python train.py --head_dim=64 --norm="rmsnorm" --attn_scale=0.125 --init_std_down=0.0802 --schedule="wsd" --decay_fraction=1.0 --max_steps=3187
Each number is 500 + 50 x the weight over the matrix's rms, rounded and kept within 0 to 999. Layers, rows and columns count from 0. Numbers have three digits each.

# up: layer 6 MLP up, 448x128, rms 0.078, rows 141-207, columns 64-127
# down: layer 6 MLP down (transposed), 448x128, rms 0.0798, rows 141-207, columns 64-127
# gate: layer 6 MLP gate, 448x128, rms 0.0827, rows 142-207, columns 64-127
up141:617569614491488468476606443465539551507465536454454524557515478567378561560498587544523558576453527478469464449458467522589457547541423509557504620444451518570497451589559531419406488545533556
down141:477470557548512478487506489509386421508507543557556576450551509439476563473351386465578443479490415524477420498558397393476492487427406419498508446421456435496476528576533493477471391548491490
gate142:529508400508582620521432493464498622580541516541573550477570477436426563580471492530504552447568494523510518545515416458434472577561515462484477515361502359532468519438550474481454518523426526
up142:555521471526441593458524418519473590552522531497549448507539436517447528541512393521518549464553516509522575589503507494535572460518510510442555498450397412532493509478461442480500480543506577
down142:495467534455429432520585494489509371539475526549576516458501483493534425492467550499461548419428480442368542394531453524486452529447507499430629396448536533492529491519572551422530532468561477
gate143:524568521439542452497618547510544409487542577452578467504456547453553534459509572566500559538615558468487502507588413439469598480423467560552477607523512491450525465481470479523463522435499604
up143:451545458528566613506559521439482582480605470477508516557590530528516532439561419451532510573511450530570514534462526497525490559440456442476489481484554541530513547427500634575468425643506522
down143:584550588496542556510535469476502521512418472523472465497475527476556481532547550493393582521461488466471477448637451401562506477557406581557416520479568442471388576508528476467463568458541546
gate144:534543526434607555467484537552501474416453448510450425476469510457517490491576486495589531468504492473567537457457412480487551557559482473618542497496498357503459448566479465534454433502520363
up144:507486483485511409560405501470559448460486472564466510644478470477582413547605501538537506464423490410524508471592514532553530515587502538548464493626516501495503495441574424590452503446527482
down144:477525575570482472526425453396513506488561532395512495539582462544440458497475504563412454563465512485559492435551521506513426473554513572495554504526539457407588488499518536586545438484493561
gate145:561468527535559512417516478536527594449515514423455419545517568536524464507543544484531498527499547543422519493505407571537517487412517560448517612506478499592490529516545470418488491482558601
up145:544401452471527538431509540532502467443519551515411527521476529503442524468446535474528537516543496463549525525475548456483588415578462493575543496534495607520481424496501555510412466580558473
down145:537475450547496402463423499466509565482538465518519560536538530494568511418481472448519579471547588558490531497506520498517464494507449494404473423447533539439493528516449552444483437489508525
gate146:391521561429519548503477548500556525611453517537599482596568543538457533547631459552554510476570606536473462532550438411408518474588484510431476414540613530580554468470543328464393347445552556
up146:535419481563510459578289533522508502523483474511528476517528563431542464595538528496555530430581547562428441567513428508503492483485487511523450508461623439591560426570511473489502491462609519
down146:494485439417495470401513556450567460485473525442474501391509521477486426447492476544561406490432483501557561461482574530477523511486540485404542480508482457442511453506528612508410532554431627
gate147:500441538518481521456433488454487560523470512399625490465572421500458471610464437447394544573438445536505476543465442479511433499399504488439525517504518538511568491608561508449549462560512482
up147:468441485475557464540609450595531504587502531484543483514492457509462507493479417467494551515588544560554570482541395493545516508509492445531472379540468507513566521531402586487453563514456592
down147:487500529447528444531470500477551487540466551534492531483455518439405491489419610434483538507485548517543449405496494443564552543513450470516451509491510496505484571512548462441461539573441496
gate148:506449492461494533537485490428440477434507503493486520545424577446434482499517567564496567554598422474516515524529454510484506584467547418545516530404514395549590501574519444420536497477499510
up148:455480583569513517450411504571527444520475458508359532505459476481573471422472493525459388514445574612384554542493544501532503556456540491585445531488539521483504478437503448582477521482474452
down148:599408398469526491441519529561560469546502412525542493461428470465422457429548618501448539471506588472558559563512501459465586508468498517465480475540543398547562541584469449563527443493551492
gate149:614493508442569520575515515486449512501534499531475460415428563480467424518393495450487463414602456589402529567457532478480564403489522543480495488561473392498550489462481479442540563468499494
up149:446558567541496481485494535488501453514559520476515520445555488542585485469549501463525461491445453520672543513451561416537562513511398460525562557488481399476566544464532564479432477464438553
down149:519513443465509485519463491504472574572440494413531515532385565533540528534497525426434539463602473437475518464525472529531467405506540535602473524485524411530454518511465530502476486519515448
gate150:480511601500424493513435464529576531552507495495387501452456491512491410529444532488513452440552512519516365392521534471443571545571547492580470474575470536467458414559560541524411439528530425
up150:529584560457617386523514571481444514496507502466484455572486435516516441489516490543466551457529558418486395476520457476545472498490547473504536435637509557493512529504520532541533507525573465
down150:558543376484445469597493553526527466590413500537462508588474463509453478488467538475477531464515550490573529507549446483478542516517489561478462388539560396454542440490560456442415420547403487
gate151:486599503467500476541438509450548563483489465548488539518618498531501496496489466433429400430548519500534440533408527542492547430478534465455477498483491495513534515515574501497460519514487529
up151:611487496471491476501482565564501571535545588489469489433454524407562508472440485574506365492511503478501468601509435460514418409463500534448511464425489562455500530568575561530468554450524513
down151:451500430449485552385590482437478502513528491475493535497436536411498540517516509419521610558417476495499491451565471448544471486465483554516436527540506471607468536434442442500539530444506524
gate152:437519479482462480529540444532564410574367558469578486510448431391469564536604493477430634527543547503608535421558493531462565498520535545453517538502469385511529502464472475486474473536613547
up152:469502452495505485591560479487498524590447447518513540544501478508491447576539474457501455518499560595524549481488600566490537547562475519461505495393461486474510485480585471417505475491516494
down152:531523537515392485536547430583510524527510556538449543576417425507603630556485411593600524497492561417511466481497577494510504462476456481529603469414489527533554456422534487469523522538463570
gate153:489412478491539497493469470398444393500484481507527557556443445506531536572522552451465454528395511384521501471421527623540557515448463401500468450398460535521573568506483349594521591551375536
up153:463475553435511429400468445481654502520575517520546426547489534474514558532518536482441503546549407502494509496467516510478571499537538524562455445520418454590517554449433438552554520540453560
down153:475538378444497481546484582476561563520395460531476499444495537480516485530438507564526417497590505569479569524526556458482507468504442512501559526569488598467478523549554574404410494533559517
gate154:463486623532552536474535484521549529528399547528365471488500557505462497479495531474456570560538511535478448584538456442496469581488633465611486452436440422446493512543482565511503488465478432
up154:519449542497584469428522456500528524497515463414472539493402537567503485452471514498563527413540528532483491416448531526537476420509527517477485520433426641619520592531588553541432505553488517
down154:494462391566426548570495479462530438481431460567510561518512493555537556533588513482501550452523426499531595509543533457468439483503552508467556472449575430421505540554494462475550605481513528
gate155:539419472554550458501548415561545514470429501527450484454449550432545524482525538499477622525532504599474396481473428461460476590426408552549352457532546570456569544580499541555503500571426539
up155:462536513384512539480378484616440447568550472534527380570582558485467481549520494564481422464584411475489576465452574497479488414466329469551498550480472445380520492515508415530646466487452479
down155:499417449570498502494464478413484529571494528427494419509416636456497470515560513493566429443483492495570392436570517508471583587435325523552560518512456493558427547418526574491525526512505652
gate156:499502514505369475565502512479494429445483636515461430471438533493510488531573454581563523556522527555555510490487570513468606515575414543575537498549507457536455502393582412595459459624584525
up156:538647565544469566457511476492439424440501534500489488486528529470428432530536443517492465545438491542502572474493476496552572511549553566580576525611467394534472499527505521553508507528469484
down156:478422468562457471484478560429518469489494540525440515519529384413487546544428447590523518480409496505559529557469465410548507496448506515477420458555646464487539456440463508499540468466431401
gate157:530537497536536469518413561541497564500532478532512531484532510489424589529417556492515463538464475475516531499533560475521484485507505510521499517440506479499546509493452549547506518452515468
up157:466538429521426484451528520516586553474476540469464486450515557481533559512503412527581471509516430476501441515517524483486494524500539435500544494486563507474486511476481505466522482551516500
down157:518563383538501448471519447530509552490485532505489548469592518528552516479470490508566487506560509471483485463539544420510516457554484498520507589490511448447498506508513417506500492505567471
gate158:505492476526450464529451562511536522522571512459534439521471474578516526637549521505478532506414560509524456523541488561613434481527492521520410557524665447482525516508487465471515523496512453
up158:488507487544481488474516519538516437549493450458539429525513529533403473559413423521459493521417446510510462482492584432516535511497513467424463429503424485509430553548491562509661536537494465
down158:457509528460482468463443452469587459502451391393438486438523509521478422458474403503461532508564467475412408496467507464459541514476475506464580515495494538492453526439526554490503602501541534
gate159:431461584503436479561487464440456470475490545415545519577455513466524536481528551474507494480487486558490469465493475512510522525431601432533427591390515506424504515532413489460445466549548402
up159:442457572495528483458488517549450491522586476522530434421451434498517479518542579542550456426463563564531566509520474546438489424552504553451499488409521465516453523519456455362514511502524532
down159:508544470476432535410517450571478476523426499497494429436571432525493402582498611481417495508582481489482534517417523535410525428525529502465544535621517502470431491391573473489550531451481488
gate160:571463361536455556517446462567473451551419554532444504508477472605512491471506556525470477502479513591437540496501459487535444470450514514478455483462509413586501584516458517433427518486491489
up160:475495493527449445516517566530568448444464587448510594532452453440515533362449515557494629432517476435469536522446488508490513444588496568571598551521569530592526526499516567487444549525545487
down160:506544450578529428661580468562521450542471513435407384477596488521509556523382478522481519499470443457521479593492590394499467502533548437442518490438481540561483522502570541534458443475523401
gate161:570562489518415497592564442530516495448463518448522497459531564470512465490416491552518471419548527489476416555580584470480477470481534536433588539565437499507518472418447580479497545497506479
up161:508470463476444468611531537550527597566468505419509548490447530507482378430354479434476466440517468470466485479466545574477542477494472444483501553495521512600546459469439500453490500533531406
down161:488606449611488546494476492483445441544492587519500513458606595528517596534535438473443581477489450514523498539465479483487519509517554525494540505548489456441527393597472510536517483552468526
gate162:493509506548498495461547584535681433560516580492463514398494469506489524480578558514474515488477441447561562445534557407481493540462469446533565557540513564498501466503434459491411493444646459
up162:413516540446472447560486525550523448480473514521441503630446414474499497421578436469534527535441518513433440550484489586481555462530533506530502485513547535574569417432520568474487401541557582
down162:591526492463569621463585523464632570488565458516550449428557552501400456540573548513479576395493532515497545520426505415429426478447575524400508430484461483531534552545538453458420433484594476
gate163:466499494512493502516501511507502538540487499463531475498552520526506469383417415374533476481470495542493514482483416536490436492480426460468465473534454514534469456495551500481458499492510526
up163:512542441469497502467477414496529497440595467446485537501467519482494593490479495423519469535493513518564516520430440474536493413493593480519467465430536479421545491467476454541514529412468553
down163:492476491543451563417528508502537505478505516483524476538501488472499488408502571451582518450454484496444472489431507525564574412534542476531503467509607527442556580511475526511527439459475467
gate164:364518531480515507496528503478501513533503456515500486442527522516466469550507605461501443490584472439501518485462522522529521515553478473485447558476512542455536548499445491482503478473538503
up164:547486651540469448438511546511494483525470555518456520459451453585510483478419534550434536593543535623386462443422478587520547469529500545552509495428472542456498532480493540465485471457487498
down164:514474586525497492481580523502523508442505435534414594458527401589483528515509565484491505496545482448470426511520584513615429439492564548502523445449457491499434583551527524444567443462424466
gate165:568572544560493482548534529473389555557518372514471385533561469607452523448503454530560507403511500508507490478498459493429463425521504557546512501367473449509590374550479562473549554452502580
up165:493534526494483485518469445542518558470491539503438514516451330511465422434470474464529557439487525525454488513521534528488612571577498549502477508535451487606570443568531572520466472513537510
down165:564492514485492489565551569446487526525519520393539447527444497590490500415542484606492509473495456464558486458541562415416578450511463446559534468453532520596580433558586600390439498425429529
gate166:476521546503432480601486520568446436473534475537514556533532531487454551484562481437481381401485601564563485532436554436486473471435582499540475443493584476548571528482513459561566467544557460
up166:552474363598444486519423491466454562477540503486489457519492496512404543461453489455570506507492487536487401558533546441457528502538502401453559478457497438498435528472481450514523511529578495
down166:504460568400525457480581508449485493551406497563475468489477521555552496515456518484560679511564441533503585511509495547510504476419456436500506525488498440518498457500474542459503575479421469
gate167:540396498439450563452483429541521514473491506542525426558615484486447499492426597465468453498453554478551457555442445488471493531550500491476547487461443512532501541521485432466493441525554556
up167:520459471455445478532561431452478475456530452533504565510552509457463445551413666492479461500596475490531501522477515470488586505457511426488543546468515543540371523462457532469576509525517557
down167:498452502586596466499504561509519471410510423416491551473430555516501409576608480527463469566502471495480494533541395526398462500516480539518549475504492545474522478460481454546557590527486511
gate168:467548489453543525494586530512557509491528496563544464525532576476411481472606447437450458510473554534432533598515571445440565535508460487467581450452497448561451640461454602553569584550555553
up168:508459437503428514492510391492519447470472481562509499526467554485442538538630556574475491422482422511478592582557595401491507468516493546487449559571418357610533555535515531483484452510426463
down168:462413654428628470457479526571510417498430477461489491509487506506461482483653442547525579496504451604459553547519490443406566449503534472544415531492498540551480493522518616444419445445474470
gate169:535534520567491484475427538566480412611553441500638396551526491521403506507602489449469513514496571451579584589432534479450477511429558480501501495487521545454539565483547528469514459401569511
up169:542579536549432546492504456533441463631542461443520463554417488529482632553528521533478469554545527466512485591456438559481531522408589524457449574379582544447491503472512575499438667437543501
down169:556483464504417540539399472487542459504443457424431462491605587464632510490559412406514518549550427406544447515425484501558538479476591508429421549498540469480531551488361518573537412327477499
gate170:454520542561387570518350557465456488508599461604458498537559490388376494572443599513390547492629468483496516477516443430570433640518438482565555517500395498563531507544567280481564506500542533
up170:523487558567525510425497551529452364547482443513511504522496531471449507490474516579404541396459439480571522596537577388441443551473643497581529515584479517495483560500564539487626437428432452
down170:626481430535539562477647543518439505534422472550555499546382464429453458573510486551505580442515471498455426451458429500504425453470509451474508538581399498512443500436620418520529518523557480
gate171:494461515480486554521553598463439513519535461605485536549415426521514510513469455451553509441375450462514525486527496453475595513510503553532408432511540586446419456497569473610558419612467545
up171:517452466592421534537448498454550434520501549530412557602430512570563484520465499472539526494452442555487505499459516465549458559508461392468471537396476456522458422443494479398482518544398506
down171:478503448502439546521431497484484451487439451491615568529514466500426567565465497554514519541516500462487516456424520502439488479614502443509514491500504499446563495584488396543476546492536472
gate172:504423541521482499406479534585461545514554458641504490531597543430468467499485429524388433603507478562552414486519560468564523496558518581528416559531506535549562563432535426522470443569481410
up172:478507462554489417467465460501608493516534521546431476478549514492484547526470585480576533491473459577441439491497499530557461513518452473459502567531529402527452498543525448547464554532589568
down172:452500513542368580586581602573500623561551492554406510492494461483443489497455498569461474520462550448429609464564587476584411525494508490522562491500521527502478457489531489460422479601447571
gate173:516516536535561583491532397512450503443443490500505414466451561391462483471523479622467562480577512538525548516464498546536476530507566478556492489500502487486440539510428454507472499502563441
up173:530548520487457520587487507469529562503460615548537500488378485451528416515474554461564493378416532584563498520469527497510458574548527445518426499544450486425391448443431509503447547466543464
down173:531408420528502461482487500521569570460514466472563578516508441578470484561499395426495510521398517533540393513567431486457432344492557406475520491598462607468539423462508515586447501492574514
gate174:506513546511435529539589509488473441556416463401395511444436518362478466534406492510518469457523377438489461579538421548531592517518440527475540493518457397519534518488461595467518506491470440
up174:558442504460519511570518464539544543442492523593550485491511474479494536454521550431560467416520495538521492403546612435484535481505588481549379472549481471533432491538496483493536430492482462
down174:440540511471570532456504493436550516428593543509558453469480552529521452522485501512475460610469474528559525517463505496521456519506572530450547556471447551509580576491511545555437534519525497
gate175:496486456508472467462412485571454479503458536447535492484502479565497518543521494419542423492460459569463501546484526469520590553459461548446469489446496544459411534476568459537513505521537462
up175:515508427440472472560467485490470571533446493379558533568487515540477599496440465437539461515508447506544496523421424490535559508468528457527480581449440444600444491533485496512531539549577482
down175:500562462460549516452415505506507471470508530418515479433501449531487510471412518485530456524423584529492482527538460551513492515514514591459491599474492538498508536524522455560484509484495544
gate176:536496516519537496527544520515447457530510498530426533529523473525501559512484466350461414518479471474492412567404384489524553431431518495498405418464513627566480478499529570489564524529530498
up176:426427475510478514417516446431450545440520444499573413518436505424456532463508487500471392478623585478516489548537448480574515533464502391424446476437568498552548605504509536455464538634527614
down176:507602554502458438562497502502520376529531514485467448524446416607523496608446566552475470567417465542538549471407464500462510496514500506504494510462405562479641567448472537483449348540455435
gate177:576467477427575482438588521471349565515435516572622493464564499487501438476440415541508528413518551532442560449509612473476458469520577534503507475428501622534480514515458493581457443508535517
up177:551479499472494606451535546507461546448476459498491521447536431529576458537486473543486521592473549462512416517332504471458540549343531623474445519299531437431465497557490450537570532569491478
down177:441528563436472454577533496482461411532469483451492550493409503491436503417493514512420389461515488427553427655491441526510574602508401520548541554530505492506534405476542500519495527480437483
gate178:528469553490511600473563465539442569491507450554449511455499531503458534397559445522479569469504488504505496540388508560557515563508508422615474497493475482442499539574549551509572467423527513
up178:462445488489527558471504511487529492387539457485602441492453545556425524382453522494526429493566491552451511535465509470516554453552545464536518448539381545521549578548445584523527529542525419
down178:473513522305517437459500559544516558524462524458489514483428495514555499456594523554409440443518523513532605539507513526565493463377454521515483467522514579497497492501511511476528472416487600
gate179:593543594483453519444501525449468485542509423444505497517490488429476485455581540578534516467609394527448448580471493382515461512449445493491523492537507472475590534540563623468520464543459520
up179:507516499506436472471450562474463481459444489495449473548520487502516505506512465610473546558490451552430566508535551479545527595542543494482436480422513427568559539489438481481469462479557500
down179:449445519401492521514467492483391533499515458421522507472511487525467533406527518488568543551371452478419476541498407425539446521504505476564393476502611581499467427509461561465549433566446483
gate180:512451508499546526433532426518532563522466515448603472495474484446578448446446485498470537451532500519558529520566513524491551471530516520472527469555531465481433592448576538436493473564512547
up180:378516523581546427521472528522575531481406505403474520457470486545490488547602484458498533484501444414543583484569570474458521493548483486391442523550490495409461496541490549467465464471478564
down180:509484478407530593476488515436545655434410491563539513569535491519535489509553489606444567576552489505532544489485471451536526603575470540413414544487523467456434482445460611450484498505550547
gate181:485440523469572680463487490495396438497490492516521517467452469512403648512453512442478367451514479428483467576425451506586397429463513410548446471442519427517479518577552518532450491559566549
up181:517544441419449491557540553509418481627473504591492525503516531529544479403414550458489478440532516491492469557392444529569578535534393561467496507479535580460524412482420495469568478550459470
down181:484509566491458563517480575555526498478409413521531581417419535491604446476524523472514470440495463532483458501401516498457482554603513442406542542514494536549495538534522482442592575440514647
gate182:545420534525457477539406514447451490513540504583432472567504466541537480477398612509547564580478477486522571452497493464564471547504504500581551524496450517495488449483458459490474526467543474
up182:654399487511551463508527538482634506448426480423525496469407504464527494490500580516502485467499378444404592465529577511498415495504484491433469475516452470429483441540458567425576509523580522
down182:546535477477499486574512502466504473475449531505498611438479541525497467479573484496438477360582540426518470476469473460518484472510443547543406499529552432478485483482390491442580509466478538
gate183:464564517512505601610507523505563503345418475497488494528456423526535575530544384437523425485495479535496517567564572448418465581559539464453509517541443424517442485444461563499521353590433542
up183:585410495486479464491575474495557579601552508551487571422504481486450540449468516468436549554494533543557434506554513510465500410487493585494476478490468464508434585452577453487490531555641504
down183:533610524490394502498532580509535582409415595472511492404449534563539481512496466511528508457511524513536543521557628428517565495509492595458501476568531502643456487513447586527432455505392470
gate184:559459479475488571472539500481543420474495432496491463549506476544508469480510432394484494488497491452428473419527544440578552503467455509581466504501450524522428541568499474548512589466498462
up184:532500437415492510568493501568544575476465463572479520536538453529445384444521469472461592575499479431458612440498516540487544484520441560493408441538486497572529517523580440518481473530521482
down184:458510404483545526532436469385538531460457501605438544543546497464522517524573442454515532451439563473393507537487537542465506539429483556523545458520426526469505521476593488542475518447495584
gate185:484528507416463584468503527543433555445508427474586496451468473469476504525489537451445561525537465521574462469502513539542467485604534487551439474465429516405462594492539476465559506511527503
up185:419504563546564542498558482405517511499586558446430463432427501488431452508478403517501476580468451478611560500526489536504487580445450553501506477497567513447452496395421451520622543583540434
down185:478578507509566480512493524597540530462509472492466599627479587463472505452489440508436437429555497487490516540501681481590495349478588471468525419469523560493524524488475497522466522429452514
gate186:551435482556508587582455462436566493454465553476471500405441525547495553487488527470585584469451481434450487505559529503580529460494526489499548576540514531522446542422499495535441575542444534
up186:494541469547441559519482556556570499449488506434486574460493432476515559540454360432573411477443509469467591380541536529466512544505554477545466504467500579545484472397486463449541469537487527
down186:471507497542528418475509519519493509468336566531454530405509464520500411601522518546526559542570467528474415501390599527468442461551557503447431518556421416536524426501605471499459546514445533
gate187:552574406433580584429523525548478472477448456597534471520512502548542483411499480560548520546488513538552489502558489455563458527514432423508530419607444495475502494485484448484519474557535478
up187:494506467461506488544525545423462560444515432465486488577509560487561553488560440512536507563497504522482532569416470488480560564469570486455392548477499508519499441518499498489496495488411453
down187:568499559519413445488454417483467487436477552540469562484444505534470557494448548467458535566463555498535482470429527573506582530505472577513459536488535553371510444526538513497444446493426584
gate188:533490483485496477518538496539469476463495557565515478520463519390417533543568448478418548437479476497556506512573504478434551452561436462474555489554536500547545555552519499376509420497539391
up188:469503505467523471594478436554523524437604445467501554458491479481527477491481457502484395519555470515451526568450483498481455620517457566546445442505496491579567531487551490537425590486486449
down188:561550573590429443467514425438447452437502562503488455476463562468514519539464499382528502533467533539418499509508557605484460462517496540500489528543455514516455392470475565500549550530385541
gate189:554609476518472507580594501530524513484429492485428458503537510559553467514468462472448466548515558483516444521588551556496559487523530489475468511505497453507522475489555428439485536506521467
up189:467421523460461451568594450528531448533478476476555508435413540397523419493520487450486486441498527464479520528544470518446422490502503505520453469494531571478438462403576515467510470545525506
down189:565567462483492589548535544513484479534460559552432521468532546457543549514439496550442507445543577494493404498542539485493569491508472544527561480501527477497450436536562478475459442467501487
gate190:498482481503533549514502433483575481516438544509453508533474533500541383502482501433394508504429484530509441511445557550479438509500533435504471564483538477605524457464588423468552538467554524
up190:502436552476593504525472548495466468561549631612542533443517419556480454477541426482491529542517490538588545578485539586477394479671518449509500520430454571443490518569537506564526546478459478
down190:498497523461590524497528486526506502494499442487510511550547579496512596542386490450498505433514540493579438492522465538437511410538503506479453554436491465531491484514506483487335427510421463
gate191:532488542421430544527496463481446451493416443547510491521634468461551470494449500445483521493455481480482540494588467502549553499586495558455460500515452554464452600478515486495542470435590465
up191:451543529473564541497488537455478488571516487475458545459479504558540482467555442473471494579571468454517580560530453457575491559451512416452424496468560541456573438487574552489541569438510510
down191:491531554436526535444475417436540553552441470434398528514462404434555466528517661583560496473500505494543515549503539536525505459482493560438462561472500506457511558464502504422472533486464571
gate192:575453480586466485539496450468503547463554523400493457534493458528497548519536520497476557562521512511483383514484437484528411506491532531445514570503467368517582493484535509476523502505500500
up192:515532546497492490534446556511508478544563578567469450394516448534455502496499466542464464514453512444504496562501514528541501535578539478458625543491599478467462516500499490524480475488484477
down192:533539582574526503491608496472509410584460515559507474534400471528547510524501379446492475426451433513479530431495562451506519455441544528472491507469555489523433437454482515440524504576501523
gate193:478491570507402565490458493452466491424427565529502547483450559447463476564572542512449412461528509519372405533344567525483391424486499539480476540466388539494564546530471519558494537612456492
up193:448473449471545476503495433525453447451485526395535495569551558467513461483531476491467529525431429504501394509353455516467593490477417516505465506408567486427488471489496557548513463521547470
down193:477514420458521506467560464484575464478454520503542466579457660446535493552499509509502467437512461439527441591549592613455456469468474448498491466447482538486452455512484490534495511465481480
gate194:444476528507512509522507479465560504480506423513526508536442522484500446505487512489497461564506429383495516522576544555528500507470534581505486563580512545508506487486449503496455457562564496
up194:582582543616539442433460519512444509561457491463578482455504478511484613507396547478404497601498431486531484523553558463546435397497534525462523497506465492490408498524580477455444518571533515
down194:590479625492514519377536440553416574427521516438542473481522522584564515538464510559586488563427419484458451447567531446589428527549536443528533465515547442561509494449452603507469447497486478
gate195:502489627486492503423569511629390470549516415547452499489524442485445491480450442460505583438447468483456492493416561489543599476490531468496495560519404528439534445463502545520429531447509504
up195:499448493632523562474549463472503502460445571524507495449490405421442477587548561527478547488468476428525575478543565477488603473427417464537510442567422526476401603507476470554362544497645458
down195:576500535461525521538420541567518479551514556629569535480536423469436503539425413450477457556417491485487428428467485423509439590468507476478513448448550549496604516565517509458438517485509496
gate196:525433516460506518519488510500446426423555574509479436450544645351433424452488561545492502453484500545443481507501444439356449508492526415399538461455485481538432533430469528528459495417464526
up196:446442541405505589526543589403528558528454472534566540485535496523501465538480465527552435487509527509522516540480529559507484443470487492494565526509440485561523514547490496441541532548513464
down196:490436542486450490467511516422515495514573574512606456509481489496505521461551472493441444505554492539550598500531523469433468500508443462456552468492609495488514602513528450453504508531591518
gate197:486432538382570480542379516594467534508504498470401494577521545565511528485574402521573560593482448443453549448559501437449496472539543521542477565473455517588486451481478422395505452465562516
up197:505499480446558472518467480486421522592563444505480497497539524482370518552532527570471571514526518413467480453501509503466393436446496515489482444434433400442582469537443461558572393468495480
down197:413613555476524529547544505486495486552478564434458442632546463488578475552487472524451586575490486454520448414518541600546533463506560554484470534458455503600427479534640432431476450411554434
gate198:509493461566566501544548565455565587473538617435524536549469449388518445524493572474538522438542545392433504553492517456574490517555499572451591550467566563434539553535517495575420563530426477
up198:502434496504481559544440455597609564565491498597491419483495508496414571451516565546517526463544607455545559577545463475418439462612496534576505499562496483529427540358545364434594555418469377
down198:487439577513520469528494476465517512493439501487506568516662452470508493455623552526568449477394441453525528564443423515530493435509512508473465468473504483510500517498502560460505529591474540
gate199:445503519518384462431513484487580577530391440547485479482464417456551545503554483433505546563523475569495485409462531436557552487501556597533483513422469515502456475558530437532478470436530507
up199:512491496554557486549523491543519503456559438414453534537536491512515543529496433565413512506488549510526450517600525411549443607584565422520520525529576464525562465467586499506538525536458591
down199:485570503514501460450450502474497360463436494506575496502548483536432601497505508450519553488528520514472554533441413481465543585440454487487469504514496570553518552461528489514418489475517421
gate200:615460443464453518508489536478417530487468435473474511464506509453603452508508544467507535469582422490461480551493490533511539540503497491562467496498553532431430469493495525409567490479470509
up200:527461453460508515484515411464523475535528420502541542494486537458438507543486554461467476502431516484598422528427514584445584522477524507480513416408429465483411519590499490565520610393551489
down200:434502452469490446555427463403535520522580435437543521495507434490487430548561510402560455495564451591400555519599554522477538428503500421483522453574580505559433505454458489539508509449536381
gate201:528461518499420588535436496463455474505475471443451511523474530425528457559621537459528546528549481466406496473497428536478470477523565555474425502453511568526512513433392433471548475518556482
up201:539482630472512508443458382616493466543436519468496530534532533507458528488540523529446518523502430530529527584472496506433505441453497551481486461437521553482407613476472477417504492526479529
down201:521515525523462560481477478505481562541496440422555478507440570532581541511472529459471511468470447428382465556518403498485524392389532496500508521604530524469364380443420476485492398435511468
gate202:530529462554500539589547484519501540441603499490559515573521470570547551469460498493565533497499594430602525480404513399520534489480479509494534494424482530544571524437544502519561526495475521
up202:536393437478506464456573508420495579471474536402504514574501554481482424466473417562410417519542538567545455540544530499503551496500524404572510539601545489535413518434414502465516471488520487
down202:527489492532481461479550545520411565564471451463504544636414558548548593523464540440493430487474522465475482452502590503560430435511469461540557489385444568478490550572545393557487503484496548
gate203:494566485563515547389438498445518519596438411429597544561583434494476431461496475452386432514501434517533424498511498592485476480483549529522499461566516547485440472498573460473533544595423447
up203:573495470565480512491480482511474569528482460556442513528569458508422564502456451578439439433435531405438350445479498463494466516429575510464449451485519383531476471463468463474459553551591515
down203:483520424463578478513392520539545463517467444445463494366540472529482455519520486455471507587562575532490525497553501504521564551531528487409461515439470463489466553489467500438497442527543562
gate204:499489437470520620455542519545501602544481544467553533592567408534418510468514537484483499435508480433519579495381548510448516469547524576575591541542484487536480535546483472418428523513524570
up204:484646460523504472489600536541563536507474449512476573499478507444491498527503574418382530526494563432469432540549438477566496553504421612418594525541464356514478483445432577507505579606432489
down204:482510499437560484414604517428417482514486497525600493514491554624469502580491474522502413489514507592400638480549464492533506523518535496494480541482497414489512542605473461520582530531510525
gate205:457485560463449451517542515469512486479583458551557477613491534394443523502588488441562521528513467560518558413606488392434501531394533608547471435496523507529533535477463510553593483434548511
up205:486421427525465474466471519452466560512524539453586402491544432448524513526511381522453495390631546563438561591580535449441523525483544439510487630486515496567417511467412543479552541575479504
down205:616468503580520532504587499550464439589410486483504547490540498567390473430571567475453463476505436431499447408494497490516476491566445468438486501604559437507575490506540505439455504473484520
gate206:527473457469522606438536512526492549431495477480534538547503506528627547542503490505436562547445494461443475544497552440530444534432514472467423519466503507490601554430526470598545435592561492
up206:535594474527473436462606423497514520607514558495497467389536515530463453483470458494476470438516515574532482446551503517485447492603488403582528389604436458535577436544510511456453541449486446
down206:531551515484496578470486385547419505434538514402468403444498472592537478566547450579521404606524450490543557486464459542519419415458525532449507582514519582415597474404542526455497462544513589
gate207:480487496529482534482414597416466414547441513509480515461475480418445470542512589493467580478509485461434599488578509469474440570490542555583460416512605515588540494520403459528532518597548478
up207:406455564543568579526521506487456490458520477441535473454477473494536412501515497518449442507508461568476526597559480449485489467524543583566540538475510426453506514478494520454488474484477462
down207:513556525516492561532505459583457470561476508539415480501550526540460506468522421521475432448587511440511394537435459466571460455523503538531501502545501501556509432546564450503398539495481546